config.toml
n_layer = 16
head_dim = 32
d_mlp = 256
norm_place = "pre"
norm_eps = 1e-05
bias = "none"
init = "normal"
init_std_up = 0.0689
lr_mult_qkv = 0.4
beta1 = 0.93
lr_head = 0.0105
schedule = "wsd"
seq_len = 256
train_tokens = 128000000
dataset = "wikipedia_en"
Each number is 128 + 32 x the weight over its row's rms, rounded and kept within 0 to 255. Layers, rows and columns count from 0. Numbers have three digits each. The size before them is the row's rms in percent of the matrix's.

# layer 2 MLP up, 256x64, rms 0.0435, rows 214-255, columns 0-63
110:141178096122111099158108137104167067128161143144176112083161063157137102190171096188132135110161120107125090098085151146106159061119129145157155146094132085076134111147190112093139111111176112
086:131153098095103138134090109093186122122188140115175110074160123179125058171164088102115155149119157097116128114137116141169145134166106175177101118095115124097137207155124054080127113115166121
107:078157122110100121126189169050164108135170086089173142138124186134167146076151085118131136125120081103153136170179145065135171158101180105113099156098109074125133131138101126093080112110136132
123:104173105161124144139136134162139138123134081089130122112145174124133122092187143070130159115173126120171126158120181185094136130168129075157194116117133066114099084124177058065091124096132152
099:156103107125099077166132128110135127063173105086117119153132135129153097200202137077169113100130110128113139153155140093136174058093119174201158103142108128116100170130130052152111142116120137
105:103132076143127125188152119108146112123195116091176107105131087134197159173165184169123163129139097123148182126149065123157094092131113138156050139114123092099095079161178110121110108112131138
083:128153151141151136159128132118152164085174133230134102145161165166116093164107095091087114114141113088105128135079166119055127142182089146189089033140137124110110140129130122102119120141122157
119:101075098112090103151084197129182131133164104099124151133065122159214071150142120093155147133150061147152081120133140129153136122205154153148105127101097120088150120113151144117137169149161098
116:137161120123122093140158099068147079126168104168186109160170142079095142166131170119146104130131139121113089151143137115179136089169157121195102155066154104164119076094159084089097082093165146
043:073185076146092139136119132074158104090175117155159169117154126178155106133164138076122132097134092069149112118092104141130159065178169138172133067088123076135149108149131133076085137123127103
043:079188082148093143143129136074162108093177117161163174119164126186157115138166146085124137099136090068158126122101102140146169080181168140175135071086133083144148119164134129081088137125138104
135:156080116143101107139121132079143132163134138124074188080147159142142102056153162127182087084127093090144108116173084145142158138134141137136147156101220092159089087132121141118086123134193104
117:099150083095126149120171146082167156179169094159150100135084205118192103121143155035105114119153125071119109155154105117114104116181191131156153103108137108078127102111107110113117141165130134
069:084186116172115104130142127102130117113161118144169174099104148146165128137168167106122106080131125087111051111070157161101148057175163113157170078139107089116170094139182160112093162129112145
114:112098123120132145123129125120152137191142128104120108141109189150124099160072119079101131126097104112164119194091073107168177087167212128152093113129124119178164079136129199122132161107081165
052:098179077121105154142123132062184116100155140168141156139192108185163084145134096103129159121142120109155162137125073142133157103146173178168088103072170102151137124174086114086105109111154082
144:126121108173176086137155122090128094113099067182104194180156112175146157144144124112159115103171055115122189195127081111189111142096110110136102116092134157107096123109121115114134132131178090
107:136090113123104165195126121111145123119093141168129084090091191146169113121146152112154095108131072114157112127133094145090101157105170153107112122102178091151214132160137083035116138097163129
100:187148107083126112121106126127193068119127129161114129116177110130084159167082076166135172094109150095159104166151146132169172168145128080135094112077123181173133138153078104131128100076176141
105:118151109150111149159096113117167098070129140115150131183148081129150078164152104157064170112128136201128155118041140146066152071154155164143089135166116126116134085165145105091136163102116101
105:071188118146119106162150094119139071072204158129124144120112146108194167143181151136101132119066092156131150098088107111147134125184136054153098129152079138107115164155148105116113163089124142
116:085184089167112096122163100094144097167152109162151144161152140161113164088117170140086088092131095079085155117179065125167131169118173123077094112082173107157100103143111177096102112148136132
099:148161111099121187117099194120152114117110030144103126137126155168099164158135149118182129133146095115157140113103128132145113109134075163134119107080202127046087084137120128187134107088144109
069:085126099100106144188163136096166117107103116122167134120171086108149129090102137113146115138119089081167136151197067130156163081120127203133097124097199097171096156120103117077126109089127083
114:085092123128152185155160100101117148149078159175157152133078107175138145074079171116107108141129072096154105115092077144152135107175192121139089095157160121189154083103113161088135166130121116
111:088092103156091138176130163098138102157158116094116150112130154085166125095151168056168140093158114078096126162152026087145105123184162107131123108134124131137148143102095170102085116151147182
050:081156093161090161136125142110135110108170094148138173122155151183152122117181168054123128104123081055156105116103113137151160074190154111160170067115119076125156107123153130084079141145121124
043:077188082151090136138129129074156103090173112159162175112160125180152117136165150085122133093133089061154118118098106138146169079180163129171138065085130082142148117162132128083084137126134106
081:118144106109103145154099084130142130106191145200125176083112146127143118176145147099040122140110115083125117143058153169123196142145075130148120107195135099142149190127160121100102118119136090
108:102092100176049146149137095109147077128097163122172130121122096152129173108109179147150119086126119115141130138115118078150134186154142107195057141084191112203107144142157134114153116097094115
114:133164093097158120130123157143193087070155124143132145152098154111147068148094114061146115127075124141201121115121142109092165171191165113158077122066114101139135141153128161171148068103145119
114:101114125072151120180170106102152087120121113093133112140116151109163156114131163055133123112188156099155120162162053195170156146116158109160130123089101087117170118143147146060102061144141118
135:104145124137141085110128173116166086117177097154160134104179118125074155181105131131080175136136093111149138125137096168138071167166136119120082128045131141128094185151126153095159092108176061
117:096118116146119169125099127107177149136164166104120144135094164137188094083167122110090129160166083125123082099086100193114120073225135121160141100196093108095155147111132122087135158130160113
107:125147134168155101105110126083132148114129053156145131144043108162086158175155142102170105068080090078142070130123175122184200127135106138190134127128090167148146117129129156148137109132132133
110:113206149066142138104094161144132156123085134131149152128108138190117108136074128097114145093093138140101100143050157166089192120130170145121097106128098134133209098164158108149170141092084128
119:117147034145166156140130136129128180146097084140128063117098160160161101148157123096109171125160076128186127173120069142121124168143177052125134069093149121115132092149124110109137116131181130
107:073100083160096155158191181099144087087143116131126084204141047133153120123153145134162109117132078146093137144140079208105093073149155134120168126131155102143118149131117137098110140116170112
043:075189082154096137138126129076156104094178118158163176118155130176157116136167148081122131095136095065151112118093113144135164069182169132173143064091124079138154114153133137084084142130127110
119:084214072135147096131139119063124140145123144156117107150159147187137153108093085114132167108183110115116163148131159109120157118089159145103141061130197080100121097152166112080081126152088127
087:125150130109134141144110151164162153103114130122083142149152130141162131103128099065147155108143156134114119110057127222097112123154143159167158052097089163175162080144160097183091104081084144
137:101101124188107131125121097096148097065127069117083172168165119155110151113207116115141068161114121125165184136172113125182136085060099173163131160127137130152094119149111120130114116159117074